From a checkpoint of a small transformer trained on Wikipedia.
Size: 8 layers, width 512, 8 heads of 64 (1 for keys and values), MLP 1024 SwiGLU.
Architecture: RMSNorm before each block, normalized queries and keys.
Training: a variant of Muon for these matrices, 575M tokens, 8780 steps.
Each number is 128 + 24 x the weight over the matrix's rms, rounded and kept within 0 to 255. Layers, rows and columns count from 0. Numbers have three digits each.

# layer 3 MLP down (transposed), 1024x512, rms 0.102, rows 948-964, columns 0-127
158123125124126109115137088124151147132130118161112135130081193111113137152174112103169091132128124100095132151148143166179100093117110166078156155138156120144133129117064117163126126155131172162129155130125146133124126122144104127149096095113116159102117136162158117141158138137149110139142136134161103121142136135162170139169144142096136127101123157115108117085145145087125109103142
130163135150142110111163135122153111126124113137142149129129129074095166147146127130142133141134150102124133150165175099118073153120111123127127099152116147108138142113085127120191147134161158134146113121106163106147135137156155175103124157118154141121129141151158104132119151128118101083153141086088131083143128164128132110094095124125131144128110107115181136127130141106141084105095
172147132144127140150149147150109125109154162168114148110112112163146122163126118111107161105134162099117132109126125160151113120132131099160124114134103092141140165135153116107147106132126154152131112121135122098133189138113147172128149140101111144115134127143165119133061172127120157132129134150084166096111124107137103161132144135123147134101106111101115119106142151163121102124117
126125147138151082139141105134146101149088158136109126145147135122136136138120118123118159102146160085163102139133141097130125157101119100099116116167155130116105152123114110089138134061154140138149151149093151126148121073117111160086102127142139134085080115124121118072141086151092122133092139114094126146107150146132129126116098134082136142112148107118118111105141109140127146161105
137112111136064143112137156098134120075089137133119106121156134083161084170127098102120130159123104120112129143117150130157125133118112120113132121127144121119120148156110141148169131123169132136136115142125111142106121143147163118116123123147128118125123163105105125134180145099150104147137149121145123109107139139087146100090127122154125132130121124106120152107123086145159143122113
121069122138160135106165171100135106160148109146177089109154158171114113123115126080119124097127127143124112150175121086130130159155113123130142087134106138169123122121136114119133098118125145116108115127117119149118100156113130085125141090189114129124119166131138134144118147125119131141143128139092143150115131141118168095138073108181112119133158156167124105161132119096146101085125
113154117123137151124135141132110135173122137056114142142120119100121119143154133166138128122107089098121160136106146107139135168122136139116132134153129109093108168139190127129090087133113087140154126136151131125115125157097109087165149121166117140149136127132122088124170061128167154122169097168117097121087114131122103145118119123139177131126139108108133086145142117143070157102162
095108102123130138178154144128166128176136118102122110148131062109104129118150132121135130120123157153116105159131081141137112150064149153110101098141107173141121136155135149157118129133167152112129116167095121122104093119099114135143114137165128158146122147123112160149103123129117161073159149110146144122153119122163095124132166155148141122130150114149115140133136132146092088164157
112136127135166116084094116120138143169117109149096150155111068105103155089140154133132151113132134148177130103127125124123111124114095117107086106137176122117125155151088076103133102146126152099107101119111114176102115128103075166138130106172111113125108122096130099169140111111105149151139142137127132126128116132130097140144145137120130093132147138117105154139064151120116162113077
146176095149154185118108154144069150131117150119130146136119204148143105129122128150081145121126122100123153144123093120099134123157088092159139145128171118131152127122107158149086106143122118138081131131132120130142098117096129112134132140122077069194132140106138141137133081173130111092130160136163113144111154081166115093131105101145099155171143117085137094093109143176149126120119
125132151137115148144152149149161089106137110124085137132089121133136117133149125141154103130104128131107133109146092102137118146117090121068166143140148124150115115134107089114108117123138141158159135125060139092125171153154087135137117137123110126117124127099097129144144111125139069096128139098107135125190159158123114139133105159135152117154104135127110115101084146128117102148104
164100116168139119144132136119153188119122135127125147126106125141132144108075127128126145110103119158126113100098118082132155141139134134144136130154124125109141122146136139107157126136187151106145086158144130106103175121181104102152157115130090191094131121128120141151181137087154150112116161153118094148139136130136139126133145137086179092137168089143151134147113152154145122161138
172095127081134114110179121138121108148096162150101155139155102151170145160134137107150142175102133175125089104120120131155107105134163142111101085126088167124131160073128122141120138173166108130155093140110135147125170080114128158155179123097123162134059132121137182167100123120187169118138099190123118120122107111158145143110163091146117077117134158140124098110078077096138045090151
175121152078097130143117129129161165134142127124146121149171203098113067137080124161112125159127142150102104114144116083097086130127112161168126109125126114144164150141152116085111108112066085144138074142095160112132159123100107113081109106136111090177110117117118153114093123103123131137163132107121149091114137113093098134170171088120149097136152120126064146092108132156130140107164
137117117102140135113081155112126132101130154078138137160111069126144083104121089123120134110133127131132138146120115141077106110117138140121162114142139158099095116178113127137160143142144154148099154127163104111136105128093120124120141083150127148142106113109118158138167093134143150150137122119152133122143128140135161149121164162120171137165143111138121157150131120148120140128126
109117130133110148127176099160169092131155104124097122143107152114159156149133130119124183145111141162094139117136103092131170174089175124102098120118098128133083088119104096135130125117128147133094132136141117145094128136099135095124088144126104120109137092076076119122071122161097122161102135108143106127118133114141155115111101148144121122139132122139122141127138087103137129135091
091144137138106126084143123110083151165163131137156164136186049110142125169129135137164152136131117122125101086139114105130111132129123162129152112099133139107131134136092128150112134107136126123129101110105115180138154121158101142134108135121123126093109116135118145138116136145132152111129131111120132107131086170106129106094117085133164131158129120142142122161154144183105103149124
# layer 3 MLP gate, 1024x512, rms 0.112, rows 949-965, columns 0-127
112097169122118099126107109152114118116120155150094153111105156132157110171128134123160088127114104098144142150124100124123143122115106111130088117115113139098108141117144135131115165104077127108138155120128073172137115095143114119109132120124119098117117116137143106129173165125152135132157160123166109158162124107123131139109147125136106128143162140123143112158110131129148104167162
125089105162113136149127116137177155166190126133135136151131113168123115172128133144122157123125135079133084088178158094112121151116147134130142123132138129128114111144135139157081105127110117137143107101098128121140136099121117147093080091116105126139140127125131156156126159136115131149108124106148153140143148145133094096154114129133143147139147091158146102080128153132112113143118
134123154121147119138134161149155141092120140144101128130176158081086125097124152140138164121136117103142095147157138172109092127139096113103146104157142118178100132103115125127147112080126113103093122118099139103098127116131144143116106151145153167074144102122118150147140098169117078095114142098122146134112099127141159123124084114116148152144143129113124126145081118138160149126099
118059139108117117151146092125105140157132126055107126142116146094120104108161077166103102133116170126129122123121103155141134087121082144130127087185162090122156117127153135121112114056126146135091140103087148120110120102157148069149117092159128122103116109123136145115118130132140081114124105140134161143147179139105106090096142159091104111099158104150123128124121101114189100119114
110166128161180133176160146166133079161111143120120125136084089122130165107133105105113115162110090131083107130120106135162145097123147112088133079143143132107136097101133075125140113104118137108128108094129126161152107111116138077080123122139120164158115139084130125151130132128122120094119127145109173121153138148120121115104126132087122131143099111165115077128148102139160129153187
077144150092114130117142161138114133089131121132169144083149140162133117149124143110113190151114085095132109121140119144144134142127149134134121139114126139123114086139109137126157164114120155121109135106123117132080119077080113135173145171152139140128149099136130149175124110102119118113130121124117140120174106157125148130127093089134109128109152123135110099157110123113110098144133
134134139150138111124109096126116123116156136144145133150130116146169133124141107138115158129153116186144145112147119147129150128125156130093141099115119104135098158110115107125133134165130125144133156129172129136167148140110126094161104136088081116149133119135147117080161122142099099140098094128144147140146166137146106135140128111113132107137109103126125146128149149120145082148121
127092132138113090131112157106147160137112156136156118130116134118111101151145160145115130138146125127129175146151136095145119121092151100115109153141128157105087130138084152134128102101143129129158097093110081081094129141127160151126134106106150076107153167140169119100149100135123112131124107133144172081089133116145087132151139159129135118147114095100161096105165126123135133082121
090094126123146156142131106143221140128173169156141123100140132095133106135167118098095113135136155122108131132120137089131113136094125172146174134125088123125127105126137123132110131164099121180096075077108116187133140120098151160071125084164120087110158144117116159109124138125140134109113090126157162110129121116121069139104136117086129115151141142109122111115125138174126123129153
163135126133134110125117077132144139100098143119138131138130115139181106152093181121142126073119110168138126115079122138137104174150108170140114127143136111131136107113108128134135130169105106090115142114137111107104125141118121123148130138136131121133133162153143135130173117107142163160175108088129121177100107114162141116093086086140164138148140151142111143147103141184127123124157
107148115134112114131133148118139138146100183111155134080120122167127113138159122120136125094133149101094166155117082152137110113146130171066098189129106144124113161136104120140126118157105113166141072088100123148133136120118109079114123134113083097158131140132101126108090095127131125124122131116145119139137068187139086112094161125123130120139189120163128160149125099142129110158118
142119166131135121099092147092101155122148150147147140092143164061115118099086131153182115125122121148102128132122134117100140108131137141133116152106164122129120148145126165114136139155133089130100115129096123125134108159165062120102144096144137099149088166129139130152135177160120124149146112140128113174140180109118168132088077129133129119154151117121135150134150168145091119162082
114112111124117138145121131109135134124110123140140127115114080161123098148165123154146110151121146125129099113115136132141121159121125170120090146135106102137115107117117121135123101170166150067140101119124168154138158110111160125143101090085135114167142149124120118120096100125129136164186116121132121132122132099148127134160142121143149209158124144129133116125179114110144131156104
153138096113144117135109134149123104161091135113137173142136101092146146100112163171165157142122130083128116153161071160125134138152142134100133150096124109120135132154134079152120146137107086112143104130119129095143155083161151128110077123106082163113182152125105122124082150164110107112109157115116098111116117128172154119114141080163128120121164114126126143128215083134075160144074
132154084136202103112115144156131149119125149163170160146140146080131111147100091150126161095136110122127124135169142150197131124149109132113150166102091131141141111129205112098140125148118098151093133143111098174130156143154137135149087106165141121134159173165105146137123150108068117134140087099144109129110114141150151107160159089161092118157116143146099146148112133148113164200118
109127118119139129101111110156160106115099128146126101135112168136123133127119147129133146081122123110172113158150132105147174167172133150142140101159148129129119143128106127109145114104112110094138104100162098137134120136129150121124166123141172142125120107096113116138164145104151135125164164082119135130124099102128134123155144183133101106129172122113115095124178123131130138147139
125138136110124138135099136142114110145128159154129134080169141140165096157129132117152148118119121113140137131135141113162096160118106140121130117123102100090144107161094105120175146122100182105111105115146136117120091135149134103147143138136136129156153178152135159119112125109129156127129106134141114125124119080125183086165144155159089123102131167168117130155121096126109114107138
# layer 3 MLP up, 1024x512, rms 0.11, rows 949-965, columns 0-127
149123124143118138151137142126126180144124076117120110119123087101157138137092145102140148107128097144119127112136088161113100082088114134117132146111130150115109125181173114113146105185170106138097141110112123163123142142122135134143136141124151120114120108109144115139172122135081110166092119122084099153098132110101148105107168106128129144090153134133137161095151174123136119160090
139173119146127143143119122120066146100133115126125106113145161142116164110138139135131088121126165120125146108113155128114115117120160119134124136139128128166137101181119161133119117132159136147124166077111134078153143124149125165141131130122149124121142127095175103121132114155095153122150137121140093125145117128151141083161093165135142094117137137143115147153114144144146120133116
142138134153140081140104112102170104136091167125107132104121145092097116088096102143099177113131122158121095098132145101133148123127086113125183123123135138171069137094188164143093080126146122143131117139126103144139125136152115147135137161143131155141101099129131142141121114127116111139100138131115154119103141144163133136115137106135140160159154123121120142119060136128125108123145
082119129106139123077102124138104161130149143162116154123142114123132109114138077111131127125121105101150147123140124096139111103141102074138141181139150154131116148094168169131139116168124181170107098142156138133145119138135170099145128139143110161118135098066129144104098113103081106102126145102110131076132194151192112108128175109118141125134111121106123153119085134143130107134116
112118115118131149121119140113118142137138100113159153096112115142067128157121105138141140148143115151121150116150134119116134155144127137173110154098116126124113128124163123128166159159110156157111119099108122143170131149127115124113111166102157095094140158156107179138155132123127112151155140161159128153131168179116142161156171129127148166131093131127132137128116142114136146151103
118134087136146137108106150115114124144168111109142107146128101130128137106134088112117150139131105138110117169130147127131125134130120172136133156143126118124100149140098114141148137150113145121114118135122144126136113123119135155138147098130133174120160122169119125130129095094111164099134145136133110112120174116103134146121136139110149142127108119138121142161142145083155123118149
133087163116109146110140139172152095166129136134141166115154116130153140087145115074142114121159118120113127119117095142093178140146132106083075101101145113118139111106104146098126116126131103144100105123108159150139115125136143108153094105127120110143161110125130141116146094130127086108127129139108138153177113120140125163129109123151138092131129133117139152125148100118149071110096
123149111107127181109153112153115169129167084110095171112155075141129137140135142182116106125116127134117132123140140123103125139163187114101096095091141129110106135084101087108128117153145104106097126108145165113099059136108143146120115100151111082116147097102112114141156082116150125115151157106138160108136156159130107164142138146135165137173104108073122171152096154103091174135122
139199110097147144122100131154090104120124101162113134080115173113138091144112135151078157145154058135149132093116091129074117111135133127146168152150144142160117151127080098140126112082116136089116133131133139113135131066085174078128111131094097138106149098161144175135126105148113180129135141125088098108103139124166124118120147114131079119101118174139113114091054127134113119145124
123129117127112092145104084156164104155117175129142160117183106116099089106090128141102152109065076166167140103131132089129160136146145125144125131149097149099105146118134094151099133133150088095117115107104133152170156153148136085122105144108127124133114132130132098114109129163119159133085104127119155172156070145166117069140111103148136140125111112153150134084096152120117133135121
094149143123145069127155078104129115123172127156122118123123165132117139151106166164150152153156129159124177119157099122100134137132115126122099117130096100171117134140117147112076132108114166114120165110115092150145104157129125144126157156163136163120097137141171116143101134101088146152146116156103093149160122078113116109136135082131131134122088129144130158089166100086115132173117
108099137090124092191123156104122165090145110085120136128132109139125101157121145114129108113134101119126114128165086107140079123140119092134121126089108131149129120115114119119131133151123127124154158091132099138120122088126139158114096142132114118144139115098134140135121136144135150148145086118139176149137149125105140144113093103128088138097096117119122101101127103179121101101093
140139144111133113132138143179149107120091148123071128175120114099164104155105122133126110125118119162137098169150077151110077119150102092130124173136125124135122112149090117116153121139155130143108077125136173108127118137133140086160139132102103102117132155094109147084121196130135182118141126133159146146140088105142151129142163198112071118145118150112158113139131139109133133159152
112143155169134123108104122129146140127162151138088127161145118108105094123112133096151089116089121126093130131122142114106116151157095145136200174151132158117169123142116207124095156115111131153108122128090141186152104098172127131129114130129143176126104125120142130114085105080148103120143104136112154131105089143115141153093105089113110155146160147141077115076190088127166137126079
167114127145149112102139123135109157115144127131161148182143172137086116125134151109130150137129126101113159171147122143132097171142109124144141131135108083147107129103114158147158137072128122138145102122102158142186113129162150123118139116135094099160081112086187106151163137110110097147126114124144135136157132163074120129099125137105087130151096144160105084142154125146131136176079
132105115120128133096152130131156132152123117109132133123159082129103120155101106127118132078155132118140119112130134125121181145134098099152099167142129110148138131119119119112126106161096091120105120137140056091127121127141112093104134124146138096091121089092165128127132140124110101139137141128113120113142089159106120136116176154113114126142119148113140123113137176139107144148142
129129096136112187128146110118091163120136126132145141159144176111105128120128148136140153174169170076114132143136133131125169142162121124120136090088187163130171139113147100133138119110144061140150148103141152134161142142089141135157126100137130131163126121114105177126144125115161099126130087108153138129125147162138148110072144141168098127150112129149171110084128138068142125121143